From a checkpoint of a small transformer trained on Wikipedia: 4 heads of 32.
Each number is 128 + 24 x the weight over the matrix's rms, rounded and kept within 0 to 255. Layers, rows and columns count from 0. Numbers have three digits each.

# layer 4 attention value, 128x96, rms 0.146, rows 0-40, columns 0-95
156153124125101156105129085132159086137160129116195134129130154149109113125105119123135106127151125133127130125131113106123086147137129124150083122101145164114132110110154118146143120079111128146130115149132118125130133111115092106126118142134169175133116140133127151146118137115144127121
175145099120120158128126143133133122131166115152139111137116124096135145104106142132153135112154131122101136109143133124098081096126126150141126120145132148130118097117143100142144156106167135113112108140105137144118104123137126103128107156126108157125139138125123113130165111124154123125
173115130177129122159128168113125095113112128100127129150146132128103119098180115133134144113141127121145126123148107126120155103132146120118098131131146114122095126137106101128130119111098124140104149162162096165108116139147168146125145104132170146131110134143126119108161139106100115154
112174114112116120173129166125114119126102173130112145162098120134132120165157114138105107163129129128128105128159133145123106099153151142118142101162125120083159083143097152121147127131153143145139121129093121132118106100132118091119128132118099079123126159130143123134140149110118113137
137159108097129130120120128110126126113133119125132133128143135125117136156103113157129127078130146127113144129126128133127101117126140139119113143135126140123119083139120098148166120124127111123117142153122123130124108122128104114128095188130128113137131133130112146150140120148146115135
106141115163130116162112097101108142110137127142095134113128123106109122116163161115107152148114136125110117117145114132084138106143145131132148132133131119160124135104087105147105137149140111105131137115150129163131119151134125148141151174128165173123111104144128127101123117138177155143
150146127149114115127134105133133081111132132118169144126151149135144130137113135131144118112131128124138118138150123105144088116139139138151112129127136161156135072127142100148121151140103122143124123128111113134111137109116126108131134105133137131133163147135131126140111115096137122107
183095136164122138101129083118144115146135103129181112151161152147115112118101126100140130123141088125151119125118112074116129161080105132144123132107131161120145132136146158139120112123115131113115125125142136127117138152140132135126143161125126146124134111110126141105135106121138135115
084104122106129121108114150129137158123103109128080136136164115117110132134125144125128168131125166129122130125116112122101152140107135120111133148127136121172117128118134088119116110093148096118122116137190116112137104148131093165137112150139167136126117131122117152149137118160135143128
166147122127114150112129114135156081133118134088160127171147146147133122115116091112114109170145123126147120149134119114094136156107124115140101117122141143111141112129121133125151109120122141156129157140113128101116125099139118117123104117139119111130119149135154139122134127129120122110
125128137151142103137130134121138136141106152119094166172115118115146135164152114121123125135115123130170104141149137099134121150094115131132119104140120098126128115136097132143137144149131127127128140086143116133125127127131139124129142096081101090121155127116155138124129135119097104133
122108135164169084160137145147103126113128126094137139116121121114128143088142111124117133122106158128115136124139139156144164131170124108098136133130120106189106139140085121129172127170093135129130165117121119103127116112131163151127183099140095118128139123160137106124108137136102130120
094112133122131128113136171136116153122110094135119144142112100111128150063157143112118150160120160134132117119135147133118156125085127134098142128117108103155124175124091144108113152123169112130147139126144153129143116126129130153141120092128136125124138125094147129090127138123126149139
196093112119121124098124102125143109144147114136146115125142142156144123134129114137143131133134115127145136125125130081143118183080118135134138137110133163111141097146160130165148088119094154134085122101116130132120146141123122110118124077126134127132139088125116151128118125104134110105
143109126124147106153126109132119111107116146116151178112119131130133118167133126131098128102127147127127131135138127141163180148163130120143107134103153119178105127115113089133126136104122128117123120099151078125117134121131144148131153086111144166134132135131127141113104119123090126141
153139158120118168134149154132138101139151113111119105158102114136125114088156091123142100145142107136138127121134157125138117144112117135128124110113132113114120146116106152131137145139100166133133155109117163173129147107122136117115128105122099115129121118121143104099153135127140116144
077105127158136090120139139111110162113105124117116131126156141123121134121114152137092162142119134130126098150112128121130184147081129140103150140139114085166161118132082145105110129128123113122128138104118145112144112147143126158152134164109174138129139151122133158080148108132151140148
121165113163119118157129093144127134118152128117099154161134106110160146113135120084108130176118140134132110128136133136072147111155118114149153114129139135182128169108070118119131167144156115120184140097140143137143119104116137154129167117115088117116127133115161113138089129145129128086
114125094111135142112148182147120146119122125115111125106143130143132144107122119132130120125129138136092152128092130163141121106155131109103144133123134140128140101148119121099129107094125152163133123121114128097139128114118136138119116127161078118136103136123114146168106160159080127125
136144112169128140133129120121129120135092127096115117145158123120106131111160130118120145139134134128113119131138112129070151114130152119119131139133134139125140124124102086132142088126134109155144160128149118091121107137140111161129128165150143126131095142151140145123140124135148134122
123157113132114136137154138117100144103133110105187123124158133144109100134114110126110131099141141129088130151134140152139192148117122135126119123106115068126135138151097143095116118097123122119172180106100131123138129110135128143144101186132133141126107147094127141082117122168122112137
139156116159122150102127148127134109146119147113126110149135119135119129141156112102117121172151123137153127138122136107139123153127112111133111111128145145065141150125119139138178122114121109140149165120136137109138149120127116116123119113127124094131105122122117127146145150137097104118
117141146104104165152135150140110122125112144128094106162153109117133116155145117139121118125108106129122108146128125156110151086159135141139167113151135129083138145131123143102069110152154114126156130135123139140124109129136126136110117195149135075125146132097161105130142126108165131144
155136126116129161159137158142129145121120142127113139181144116134163120171158111138121126123127116130156117157127126149139136144121120137128139110139141115067123120131141140108110132111147125111127102112116124130128110113146161108125099129117102070124141153093162125124141111111103086130
158115136103136161140123126134131122128183109137134128138077119112143143108138137139130134100135127121089160106137124143113103106136132135128134133131147124148086116117158110140128121111138148109107119139120116149124114144127141120125134160139101164123138117106144109161148114133149123124
145144126163124130127123087111133099135182117140128105077141129137120111135146137099145129109143119126132135121129126094130123123159121123153114128118141179137110116118131119160138135145108113108102151116130131169118161129126132136125144145125146169134116086166100117130133108127155137090
076100148115133144143147180156119137108097158128150138126122134117129125123130141119127113106125107127096120143131122151153153106193120103115096127142143139101142128127143126083111132126154099156093082144123111085127109141131160125130142111149128096125146166151140132149132141111107142137
089160124087121118127124111141135135138117139117099147155088118112128141089136099106119113183121147137140126119149124168101127122164145113113146123124128124139124173125106088109123161130165131158161106127141129105128125106125121147117146117118104135131122150106155122131101167158125149157
111113133130132164109130153146115099139106140106126138121123114142116113152174127121100123124127129128126127134130132112151167127133133109115116113100139107106137144127113156137113099105130108150144130117151114124110147136140124138120127104152149143133104134115148131110125139107104139117
166158131115109170110129144138124117122142107094119110171126117110145137117132129143172128141140138127130131132121147125113151124109135137124130114138121063124125131149136112105133134124104151124148178155115150125120118099139149119124122135143091108121113119115135121105158117126141118146
153129080127141128135117151155125158112121114146104149161127122113133156145133135137119149164146158134134128138114144146133124151092100132128115118131126087110107131121105113135175139074159143110139112115121116148148118113137147116123132075113136127129122131113119120121141137129082090128
169140151144137144147128157103119116132129095146131113096115122115126117140157141151153124098144126130125121124133153123156113137140135141148138112152116132077098107092150135146127155185115114108082125131122132176131151127129121091135096123121153127128117104114119103072168098135159116157
115097127117125114099127178132110158116163156122138129130104119118099165110123134164158161124120152122098156119096153122122174121116131156076128156137118095146124117165121113108102128097119143132100119120141125125129082173124108133138128110132140141146145119133087135150126120141107079133
136101119083131109157103145106088098108197133149141127129111117131130169078146113144093178094132166116077160128142156146132141085118141154077128150146117107129118112148123098125122143113160118126113136122118109201138083157102104147124105118141156137136128129111106098178108134126115100125
147083138153141163130123089121114132123126152110143099156141112135136118127109168114101108126143121127098101139170150131120144143138105136145133123131139147137122133096115144130102114183142140110123113125106143160116106091160132124113136135139134115126151113078153138078170099091150140131
119098147108159100153110138122121120137122153117130120102125124160083099109176120130139133092118104119129160143147098097113103099152140112118139141135143164065109123162124103107147101114134129110153132114139091091112168148111113147117126142130153131137104143139126104157112172137135128181
141128146159131121136147152118140155124149155099138146112124125128133143162096118144153142139102138128134122111084157147182128120109143163100129134124095113138142104110165142121091134165082140111134110097115130093128148123132088112136168083103109149140140127105110128115131106134119070104
162140078114113121136126102103127127117121162101111078154092115127139137108110160134155148114120130127152105116138123127090119087113120127141135112136120087117148095120090098144125085173170120126124181152176144207125053160159113130125145161173131115139106101089167182099158108132175115119
178138116102105093115125075123144133147103130135088127093128078139122131075145127129105172187125090125107120127150157105077125101086108128108140152101117089138151168123103172138141123126157118156103126179111146157135169139115129134150084169140170156128072140114139164144147165115144145141
144122153119133120112108150134113114130155089153095152075145085119122134086159094111100164170132100123092135110127127153135114097127159130127130165141105175106121186101154123141091171129123124146112147128094130108149118114093123142148088126132151153114122126100102092197131172135153152164
105159142131106115140130165136124131117169136131110130122138134125128142148110105141164151153105126133128136100082125150147128089131140138110139141136110124118142121130145104113104126114128120143135141139154133147154080132117088110134140112150128121133120121121100133149101121148127097137
# layer 4 attention output (transposed), 128x96, rms 0.138, rows 0-39, columns 0-95
099135146118158111138139173129108164115135113112120108112119092092134138150123144162128126152128144129126126145112126105112138108123124147120144123128097143138122121137122121149093152169142131120131154107108129127133138160152147171127132135119069081147116083107139138122149139145114108138
119125138132123095110136122141117105115113151114113130115126123170110090138153109144116160128156124145151141145125109144142136119123107099131141110113129128122117146165117154134129131133105113111136135130144121104150152137103114177131122110152088113129113130136138128120116142124119135145
087150159102111136123141094110125096129122120165109118089145124143155134128088153118093128133102153128127141114160130147149148166150131136143108144122103117130133131157152149114140153152130130122138121126115111109135116121136100080115109141118111139141136127142123125124114099153135154106
110122165126129149103147079110183136130107126171128130143179133140134139105130150111114148106118134140131123124086117119127127175130095129155127144096099115156119134132145129119127107107095111110122134101140147120129167136131120166123157092125156142155124073129123134140131115135130111119
104116168150113104123136149147130111130134132124126128136138105125126111118130133126131154176133113134117136144125108128130132130133098134121137129121122136140127133126140143126098136131116120110143130134125106129141153154123136147142132098131111128099124121125142128131119142110088152119
147134123120129144116135147151130104143088100164130125150136170138149129115124111137132096104135128134147123128153109119163124139133099101117113110135124120129127145144150118106165123123117150167115100135089134103138127110124150071119102105122106101133145193130126143157116116148102116141
114100154130135132121130143125127126145133110131111104134123080123112124122109137112130136142137132137088134136109146120108152131122119140129138120112113106113143137119125137140124134154142151116143153138127124122139137153140113143121111139110119098148111110127115143133153151159127129136
102123094112146112133120166140107139120168135085104139101084118095135156136134136163157120134142163146119107121135171166149134102141144111145132126127148121107103135109132092115129142166155118132126147117108105131144139105120123136124105132117105131145114150138118110118109129139118126143
154148145141122127151119135143090108151137127133142126109110145136152106110142105139121102128136098124129120133167103143136105139148109139111109135130137143129116127141104131114126139125099130150145136149076126153110131118125172086131113101136107134084142163136136123143124131116124144122
087135141123169115136143134141110157132153118148123131097130099118138137155121171154114134126121154126103133095115136121139122120149129142137131146112094141130121124124131116136096142150148121119127144123116119149119146136138121159119142127103127124165098072120129129120141147130120129134
143117107143111160123109128120145132137134123150119116118143134131123118089115133116153127110159152142099141105097139151124129095138147140140141145120151128131133154107131142112126119128105123126126123140117135108121120106135106144123112130149184150146114132128076097143134120122148124124
121127145115095155112134102120146101137120127164116128130147122142125092167101145101131107142122101126135126103140153120133127143126154145147114129148129119105168122107140148146114121129157155141106107174148115153126102117129102072137098149111175120136105159113115152132145126125121159123
170132089136151154151098087124117105137137143136112126114107172161122084152119124160116112106131101123130135105143110135131116132160137102123141115144152144123133129135122125138143103117119141153117113153125132114100126106138147106114116146139118141129147140144110119149137107113157129128
077136139137125113148118157136119134131145151087124127111121114087113154121116135126136141122128129127107143142104152144113148112132146150162111149114127127112104143116138123112092163140155098108156155130153120125135127116135155165129127179117145134125117144123117117092146115132122114148
125149162145133160088109132124131131138110095145104094127120126116125120100110139112141087143119132122111136115130141114113122118096136152112115126138128137121159120133132158136120134161153139156128139138120138141126092102164125103121119169112137108123125151132118126145133146143154135115
109126089114136102147136102138122148124123141125133158108134136149131158163104158160099152119116138125144133118117111117113154101138152114129130133148107127143138131136136119138122130115148099100127101138157133080129141134127124153125119141137158127157146080115107118111128122128144124116
161129101113147175134104113135129092161141108141111149133104120132142140108123104121159109123140126133115105106150141148142097144164122094120130114120169151099111128125134103123143124128123135182136128149117125138114133103133154063109102099127117124135138159143120095160108138126114141109
169086115126150131117145154151121140151092104158145106138126156139116091147141139160132104070141138120133125084125119101160115105100142104114134127151111107129176119099138117138148115124121170162090103168092157116113142123135096119113122113134165103158121136136099145146160141126148130162
120106173133125116148131082111130130128123152105170128142119098133098136169123121133111145138120099113172107121128152117127127172111132149123126139146105138141118128114125141132108116136125131092113133156136122175106129141140114135149152122121150128109141089138159126086142122106133142125
119136146118142110136138130137113121137143114171130131113134140127148115131101140143110125128123137122132125109147128134181108163153104131126101150121106133132112133150146116122118147134111153132102118147087111169132138122118127092133124099113107126132129131130145136132132128137083136136
119117142108160124101129105136130123136139117128091144141084134109135156132116146171122132168088119127137081111101122108147110133151133105064143128142126184131137107125157107160125126157152130147126095143134126142123152142128136107117140106110095131137171111148147112136109149100100155108
112129129094145123156140131115131157135160133136125142117135152112156137137119150139121139108114154108133145101101113134123126116127144144142131167130103126155123129122150123127095135122110138131114106116108137114109101136129124166135138125145115137140139109114147109111138122110129113144
145114118142126091119147098123139165127122141153143153132124153156134131106147150126106151117131147126135108110133107133154120150118118083111094138132112109151111115145125103120166126095104132113130106115116136140146182128093114120135147075108129169113132118181121139151119132140096124114
138122145141119104092123093123148131143125152137124133106119132134122138086133141112130165088136148135112117104104147155135131122117143110127126152117134125151115117148117134111144135132108107127151139116124145127120170120092092170121156117136158181125133091161090095130124138131138148106
132121130148096098114127128140120122104088155113134129097127127143110093136150108128135146127155110147164118160132124149129131116118112109133123111144119136123121134157114151123144146126136120103140119139146103124154156101113114146140135139139119120116106140153103147117106151121113142135
104127133109144107131150175143125114134107110123129126154140142113139168134112132139110126136115142122139133127132110124119142093109130131134114125138093103131143144110157106122132141143139148131134119121124115086140099155125125123140100136125111100122140167091152144114125147148109121169
180144118138101134116121070069143140143117131154126134123125105150131128121145125097126139154133135124160093117137181145125105147106134130143123125115132105141111108148105134151146103130101166116128153106115129172122127106108097109128151130112102132120130112136137125130134133157141134127
149125129148138130124122139143121157118115116151159116122142144146134077174133154147096098109133125125137147104130112083138100139125120126124132113139126143160134112113113162152134088104108136124088140139101159145114126106159129129135139121139145098144111104123127143150147116105164103114
138156128127154134139120098081122148120133116156117118108114169111148153110109138127120109141131143121141119110132117150118112135132132142129095143143097157147129124151123106122122127145144156126118131112112110132113097104133129124131128157106118150121145115151113130141137127136130128135
104116132126144088139135121160112114139149152137122147098129132173125116141106133128088162136125122124110150113139095137138134126150120102117130148127107172134119119136122141152123135116156119104139095134145124123135150149108092154125108114125129145156121109154124127121127135110112145102
129146161125128147118133110118130103145115148115116107114122153130125097116142111130135128081126120107136178109115102123119134129125155145127138151118142155141132139152130160110099127136122083152124124134146154111107114131131121173111119150153136155136123114134139107113131090103156138115
112138110107117119107123113133138112123123157135093139146141159149127162111109129108111172136131109129118142152124091152122144104114116122121138110096149112143146153167121127110135126115117117140160117116150149060157102151100141138115122136135111126145179146106134124129111142125135121125
143128126122168115089122086140125140108119137113172125157055131133156130159122169097142129116077114149138151137132122121124138105120094121140123119100147187134118127143122112129136118171167135135130164140112124118086146104098131148171130154116112127105108113098174094132106155121142100147
137124154116172118084124108141140195108121151095166154168069138125136126119095168096159133136108119124101162169116105104086138104139087147091149134093154135119096128126137120126083149176136126165122180117152130116090170084097124149161130157126110123101111116125155092135120152141121096134
101138128116122117142117156167099099150143112162129161101133137176146114114154087141128118132086135126133095113098110107125106127142135141146097141159126075128095139187121107119145156108099147116112113102123120143154109113145132116124086110144152144111111186180120129116130156145135129130
166102120178131140143110141092156173117157130098132107132137130114127155108043129157134107135122129133139135150153135104147130122146103128099145113124101124122151137095123116145098134110109127156115142125146139152156141126118129119182157103146123092084145111110138135100133093131091146112
164117103144138137077129099158123083131133117111167119124075120088155101164146117077130132100093108134129142147138139147127133108116135151132098128113154163122134143161110121124181105141166137106157126141123128120108115132111135127136095147137141154104115136112179113120122178116150116141
085140119105130149165114170150126093134133128130109157137152169175106102111170131115105119176096088098101128131109118070125130115161135115134134146177134118169099138114147151157159129130072135095131105110135132094140093083176124162133097110131094120119136199146126139135106151085095144145
089128130131133143148069159147121155113133137093137124168132167142086144110152109154158140110198132118109125145093043135145122106123092141107171070128141155117152117091126140134101163107087105130149138126174132108143160112151144121127130138111137088142137118140104139135092128101120156175
129120120139126127117133086131142192107116167100182119168092136110115157112080155120172151092209147124148120129106108125122120122130089161106190103067169088135119102104119135126087139121144104149130156145146118128129177129134109108123155138139169084124092092128128111118138144149138091160
# layer 4 attention query, 128x96, rms 0.15, rows 32-63, columns 0-95
145116113124149134117141105113147145093090118092129125150084117135163106133110167138099110131111094126145131140153135116130135122098102153153125117125144145146115129147147103169152114139145112126150144135127140118105112124157139155108112141115119131106162120104159092127112150144144132144
118113106123159129094137105136133125096125124122146152133081131123148128150092154126104128100121099107135132111140148115150121125140107143149120110108151152144128128130145143141130123150122123129143148107116128123111110130142135151115129122102113147118145112113145126130120146116109129127
117111119103142134084145098136157131124154113077166108097097119116161143165099144117173137076114126133148161168108168147198104111122112153092130080119140112151126132105164127139144110135117126105111157141094134110118137143126118151118133113103092151134095115109156126130130173113124118129
151124087149140145127137126097124133083130125120149124123068127096144102122101137129111119133121128134103170129134142100121120141129133142113141144120120141122114122143134127164133137166136115126129136133124141142126123146125099134141127142124112128114150090106142123132129134157131097142
108149136114101101144124132124141170149155131104125117124170138130108121102157118121142107165131119137127122146129130119128104129109166129150119129111121118135192090091129141154111129117110097133122107109124125122125150112135137125114129134140093140128119151136151132137135120132119143106
122125117114101117126110124118100121148134121156122145144135097118123131135140128098136124135111126134115084096128131118107132151136109103137110097143116129141128144136117121096131156151144151112112159121134130124126112112095118103164119127130115134177115137130133131127126111128139140136
130109128101137142123128149148117095151133128147136122098112133126141109107135105137128152126115146124121138147112127149121118135119152124090122144141112117101101133159141128108148125121135156120112137130112107147132140151087141109145135129144138123143124113125114138137097138106135130133
110125092124122119112130132122129187111152159109145074128111128122108148151106120096156084137117131130141136145122135131134137113136141113125156122125139137141161126092152136182093139129161108129185136116138144107149153131134114127105139107108108118130096076104122123146123139143110090113
150137126134146150115127106152124108120137128095137148122100126125125157120121167124112141107134105112120124117127119105131128140121114151148122123128130132137133141130107156129122140161114103100128136140115121134116106144149128144124129140116145141135145128117142141115140137079102137145
115155142114118110148135142115119170150188134126121096143161137123094156105164121112128124142127137130115144127111133128124139130137130111124147159112106129130162119075108131114116158099117127148114101098119138102141129134134140130124122153131109119124127119132109137138118091136104131112
140112097147154147105146115117140166089110159089141122123084115127134123128141137105129108138088121143149122134163128132129123127121129132108124126127145128158155134129117124183098119180160123126149143159123143123119119157149114145131138144118108108130100102094169120109132141123121124133
125138171149102115162115137122111108178152103178116116111166117131118114117145113123128139134138136134100126134115132116108111153127141110139095131139091124093150118149103145108141110113111145121100129083123090132154154137107150116140115134142146146147110155176108153146112125096138132135
145115118152159144106158075115162110087100113107158141108063115117175113127116150115120102120082122127141148157157146151160086128138125156137091107128143145113133128137132135168163103164132136134115173127119115143106137121138118141133107141121092130123125113100161135114132173107115128137
114114145109115113135110138151107105169168126172105119120147123134126134145132111118136164112140140129105131117110128123107128128126115119085121134150090136118109142142112146072131154104120162098086131113110121122142131147093143122154131105136145135152109152148099156148112116103134122126
120131129138158130137145123115161136084115141121116113121123154115143123116115131151093130126141133134138167160142115108146127113121130158133154149120154132119127115114124130179135121110124109157146103140128151121116145130172140163102139141114142110066146112138106120123125144149120130121
143117143131131132106123123145107121149123128117144138137077101128145137147116138099153124126086112125122112112125138137130131127140111122130105115139134143134110160139148113119137134142140143107130154127131114115110094125092129110136114129131107141175117122098148112125119141119142130133
123092123096112112149122174107123136138144149143117132141135170142076113120134128150110168124173137108117115084134131114102150145128135111092160156138123131148126121123116114080115155127116125126123110155158118095133121125132125098119132109144159103152152153122095111160124064122145120115
138134124110154126131133119136121147171100105133122127143132142159140104141149162115128120126135108122150077130153134145115125138136108111128141102119125119116129133141131114114135138113136149127128138139113123098123130140108126143114136131131111102147120123111145112107103085114160132115
124127129130082096160108161084121149145145143148111101128156133125089126127150089150149119156157160134114128129105143129118144135126155103120133140138125095130113108128131114128102150104123132142136090134173123127152153120115146111117144126139152128133123153153079105150154123144129133083
140159161118139130147102134175144104166110090119119150154197123140139137115141165131109167129143111120120076117118118119116120134086127152138137145140103107140117125123103164103129122122106138125100116108101125135117131113141136107158129140139157117120133183165137157116132077111128130127
159157149147083138152124110140111137128100116143126136143149107118118132110128112112114090165131115130139099104123132091109125133131130116193098115148137115118136124144103145177133122136145117131154121127148128128134130090155129141121117111118118149121134121146123123123137148128116140148
147099123120136139109123133143098129162136110103157140128093112130140131158134145105143140096098092112110123104124143129124134157131112108133095105118115149137116142145152135095127128160115131088097161116129110118117109147083130101140112148136117156188115134103169136128119122104118139142
120130209137123137148123133134125116152144134153129106134140134136106152110141123133114143126132121117122132142129124129121121144147132120133109157125124130114148138122127162070133095123098158151102119100133082115140144119125146135128091147142162099131144153131098147130099135082115143127
147116144119138135132100138151114108167127119124131140139113114145140131129135135115129156121118115124114125133120129125103142122115121127097122136138102129134098140130122124095139141104129129105106119140136125142120121138092127107147132142130146142156122141106129120116126108125155119135
128135128138147140118128095116162125090090128115114143132121141111137119123122150133095116109146117128136134145160121133125137111131128146147149138114152115147135130128120122174119113142151109143140112149114142115109135123183142172110140147105138119095146116114160107107137149141132151134
108155149130091101138113146084120161126138125135098105117139118113111131162115106143165109158130123141118141121088143132128150104112130139144140156139122132132114124137163111144093156097130104117184083134133170122132146108138116108119134125141146142126093133158108111150134130156151137103
118143122133130128141133115116147118123106119128108145156171145134138118107153156148084112133172119115147122133153110108116123136109113149153157130110134095144138108118116122152126120116126100146155116137140138130134141118191159167102126142100152112079143141158146128110157120142135151132
135106170138165140120132112144155107126104136128151135120066111135156097126119138122104118102084106129150148170172134125151091125143133139103083138124127172098139130154117151131154095127126146119103136102141099141122146140108115159140128149135124130130160124108170140112091178105122118133
119172093132117126156120102100131146113111102103122146127120133119113142107139159117161100125147150129121077119133132155112143129119126119174185082123143062169155116105109101174112164135131086146159119172111135134131138120162133103129137146104123128144112117124139113123194101136136144103
138124130130119121130123122124097127161120105147145134139132098136139129148131138096129115123100092128132070092142147119129127136145105095155082091138112127138130135137134126109122138158138152108125175110125122115129116117108122103152112133131111151174119143145151127116109119127122143141
124123146124082118131118129124150125161161127117135064122194147130098146122103099122159121146155133140140115160120139105137120132126164122126133125136115111102166112129141144093124102114099132142097137092134102105147164095150129127120119100125137121146098151163120165135119120129110120128
106128132127148116131139126125142151104120157113118105126141146126127126121118132128121144128134126140121161150131101113146144130132131145107158155128133120122135121119142135137115120127116115143143118123117154111123126152134114169127134145143101107095141118143132121139112125148129131138
# layer 4 attention key, 128x96, rms 0.142, rows 32-63, columns 0-95
135129125111124113115187116121116113134126142113139138131116121100113075133122140113137144125138104039138153083120141134141130136123158151122153126108150131120134109132150139119136127130138104146130111131120140128177111125130123153080125132098092092116118128151169139148137129097135114112
131110107114136124117163124115126126135129124115129127131127122105106101127132128139100130112173123037135140108125139129124128159121135130133128115122134131131098123138146129128112144121118121123145102147116127125168125128111116147072122124125148094211137116132153127126145135107127118103
101109144119126118119131131122090119107118125107144174132154181143098156128101123144119120105192125060171121112134157147130172150133101136147138129118154108148092099140138115130084113148121128129104151152172105147168069085149132101108104104089148107167129164087130123118149104100122138110
103126123138117119133152138108129129113136146107098158124176102089084102136139144117125122152136113103132115127117173129143109111129164140130146120116176142118149117124118122132118127131124091154131101100148104129170125135130113142083123117113127097102104133146142134134131135120153116115
142123127133139119153145113123109158108188123144116095155081140132142162113140129106140131161119132123114133090130112094118181109144106125121139129135125116122138138113100107122109112146126156098131151132116167134114108150131128159144117132138134079144125106113142146125131098139146114172
110143144151134162135098118132152096132107112157145137130111144142155158143132111129147105122121133197126118140146100128121136104150103105146092110151117111133122145116130132153139119116136161129125130141120123094089147103129157107179138135137126152095131134108107111112114145161115148156
125122150138117139159089142134122116127120130147109134116141120161128153147130114136120117148128154198129114136126131148143128142140110133158123135140114126126121133121123124133114145138140132138111148101127116127096125096141139082161135119154111180113139122127104130108114106153119144121
079124123134138118159138142066130187113137125122125113144157145140058129118149136112124124157144140090110136167157132089129146101135129103120097117146123129115142117146120106153117080133119144145125136163153110112120121155116090157121107116144176095193107127123138121112168136142143128108
139114106107126135103165114134127148147112115122135128125127130099120118130139116113134131073158132073120140095109138148147124143107134133135161095085131143136092133115150125127132159097119136111141132114134139135152129130119146121114109135121161144192137103130150104121153123131130141136
130122132147168117163101134113142160113152100145129090141128141167140166122124133121156113140126131175079109164144118112132137101118122131122105107154107121115117154156118100136108122129107156106115151144136104139100120162126144142147117121181169126114136121114133117122139129146163137148
079130119127109127117166131136126134138115117130125157145116145092121092126135156095151118135160132085129149125106169132154149091141152126116124122112150117139163111092133122126162092140120099146131166125136142120163091113118143121074097128132090109087134143107138144135164122166121122130
146125134124128153148083119154109127124129132165134135122123113153156180128117111136123121152109119213109112114132102143130110130148110133142107139141111138121126148107130116127100149128145163122128128119133137109069151108137132103188128128146123142112137129108106134126123120144129146150
137108110093113116114181121123105120124115132136129166117100138068142102127092143138135125136170110067163138115114165144114131115151142152138133135105179104129160109094154124128114132147141090148144125136124108143183106098133119113065090129101108110165118133103138144123157128112110126115
115128151150116144139068134143120119128124120165119135126146135179143176135140101146135110114117141212123118148127108140127115129136101116141118131149105130137094148134133129136128140118123164112130129124150125122082126109134156090170133118136139149084136129129093102116119130143125152133
155125113120125097116157139135119144125136139111110127125126126107100087110119143124126150133127116059132131118111165126123117124113162150095172159107150141125138109142115147119122127131121098140135103131124130156184109159113115156069130128111133101123121122135154133153135132095152096109
109122142151114154145113124108136120138111096147135143123139133158146147143121107124158097136137129174143130131141116125137123124140107113171103107120106096123126140122137115142142133127134144123131153133138120097110137086141145081159104117130120150122120122122117127110123106155087162157
098135119115150150155095129158151121137145115139101101149141122152126127157184103123113130116105168165117122137130103130121118159091118113126116092152114144105086117166134156075126129090117181103116130091120120129096178155128129130158179113168141130155133096141124116134118138144151143142
118105167112128156150138117109133117132131142161140131128119139160155121136131120135135116122126120156135138113120107135128135134136090126148089105144101129120114145120150086179127125139138187135123145128108125082101119119124152113161166113141089141173133120114119126125113110163124143101
148148098139125127140098141119148142105157125133112089145116109173110157129121112139119140153080128198108121182158103102098132134133133102133104139184118134116136127160113152085100107100134152137108137123134128134090156153128100183185146154160148138110117120134110145133109140159130132155
123139160120150130091103108147117115138121147151157128121102145165191145133128134119152120074120125150124126062080103125141139148127097151122173135083119142131111145098122145136153174122145116109131126113111180138129130136133144108148153132074115152051148113119118112125130112133148130152
161145073119129129105162101125130157127107140129154112126106100093123085105124130113124130135120098096107138114139122118102117110138150118116139143114127127115189124109139129129133137131136107152141098148101157141124133148113104153125118174129128128125125127112146128135120170102120113113
114115149147121166144115134119127095143119098147133138148138133138154171145130114122152086121158142167140119111135103129138123156153094111173100091124122117146097150102149106132129158119123163112134149129133130100097144083147174078155114125145117154153140125120125108099130105157107162148
161127141087139137161109133167131132137113122127130102121103140150154137131096132144134119132129140147095113154125106144115088162116127129127118136131098138112124124118151110111084168103138132090142126125110134145094155129126145106139104128171163142204134120120113154120153125131121144149
106128155153111151152097129112135112138131123149126138135143129173163155146131108115146106126122139197132122131116110128143137119131104129149126112122122115136106148122128122128138143122128136115132145107146131108095128112142148100180106110124126164093121122135100107123121102148110156152
149120102119135122083167125131124136139134134092137117118110113092106083124127139120118145134130112042134149102110151123128125128107147132099153137108158145125129109133124133131140117122139088126139118131113143133179114143114119138072135139119117104126124129131159129147131142101139102114
144147119162134127109113134133133171096127131091139122132140121168098123108117124121132139153069107145109128172151132083104112135135149095131149151159115139136147118152090151122141091138125126149087107143141159121139114156134117170142132137064132087062109114143128132130112129115135121160
149129114105146121102165117138124134119134156094133117125101120089106085132130133114118157107127115040122150101113130130140142134103138139091139132119150147130121126126135139117142135125129098139138100135091147131152118160101123176095150133132119108140129132119159123162129145095144096111
127107147100091119154142141138082100147134132157094143128113102120163131122104135149128107164155127108150129131095133158136126142146124154138116146081159114131133130083166107145122149138142125147175138122145149131138110098136145088080072107107099079177100122132114159133147092126113132131
134124080117149168097165113082162140103156138089147149134084133091126119125135140097121143094128099085111150124138131094108171092131127117128123106132146137122131139165100115133132096124136118146095139148108097082159142153123119161154160152131139159109114134086160105134144133156118125135
126137129122127157130111120127147087150119118160146137133101135142159153131116125120132093115144114174131112122149091133116124121165095103145086104136114128124124145092151119149152135127130159127130139146107138087085135104132139114163130144129115146126130130105119111114127148158109154149
130133124107144090158101130139104170113146160153135085134133164136122179132103125125101133131117140150116118136139073119121108133155088124118121152139109116105170098079117137126105113114125185123118121129148129155085140141149111109177140144145176085165134138087102150125126120130137154122
129126150135121094104142140159121130130153126102102131125150122125097097105139159120139147140112133096137123110101141126135123129103145147106148151125136145144129115136108129136110117127117114126126112121134144149160101137125134143080136118116128085105120146142154146150132126103158104125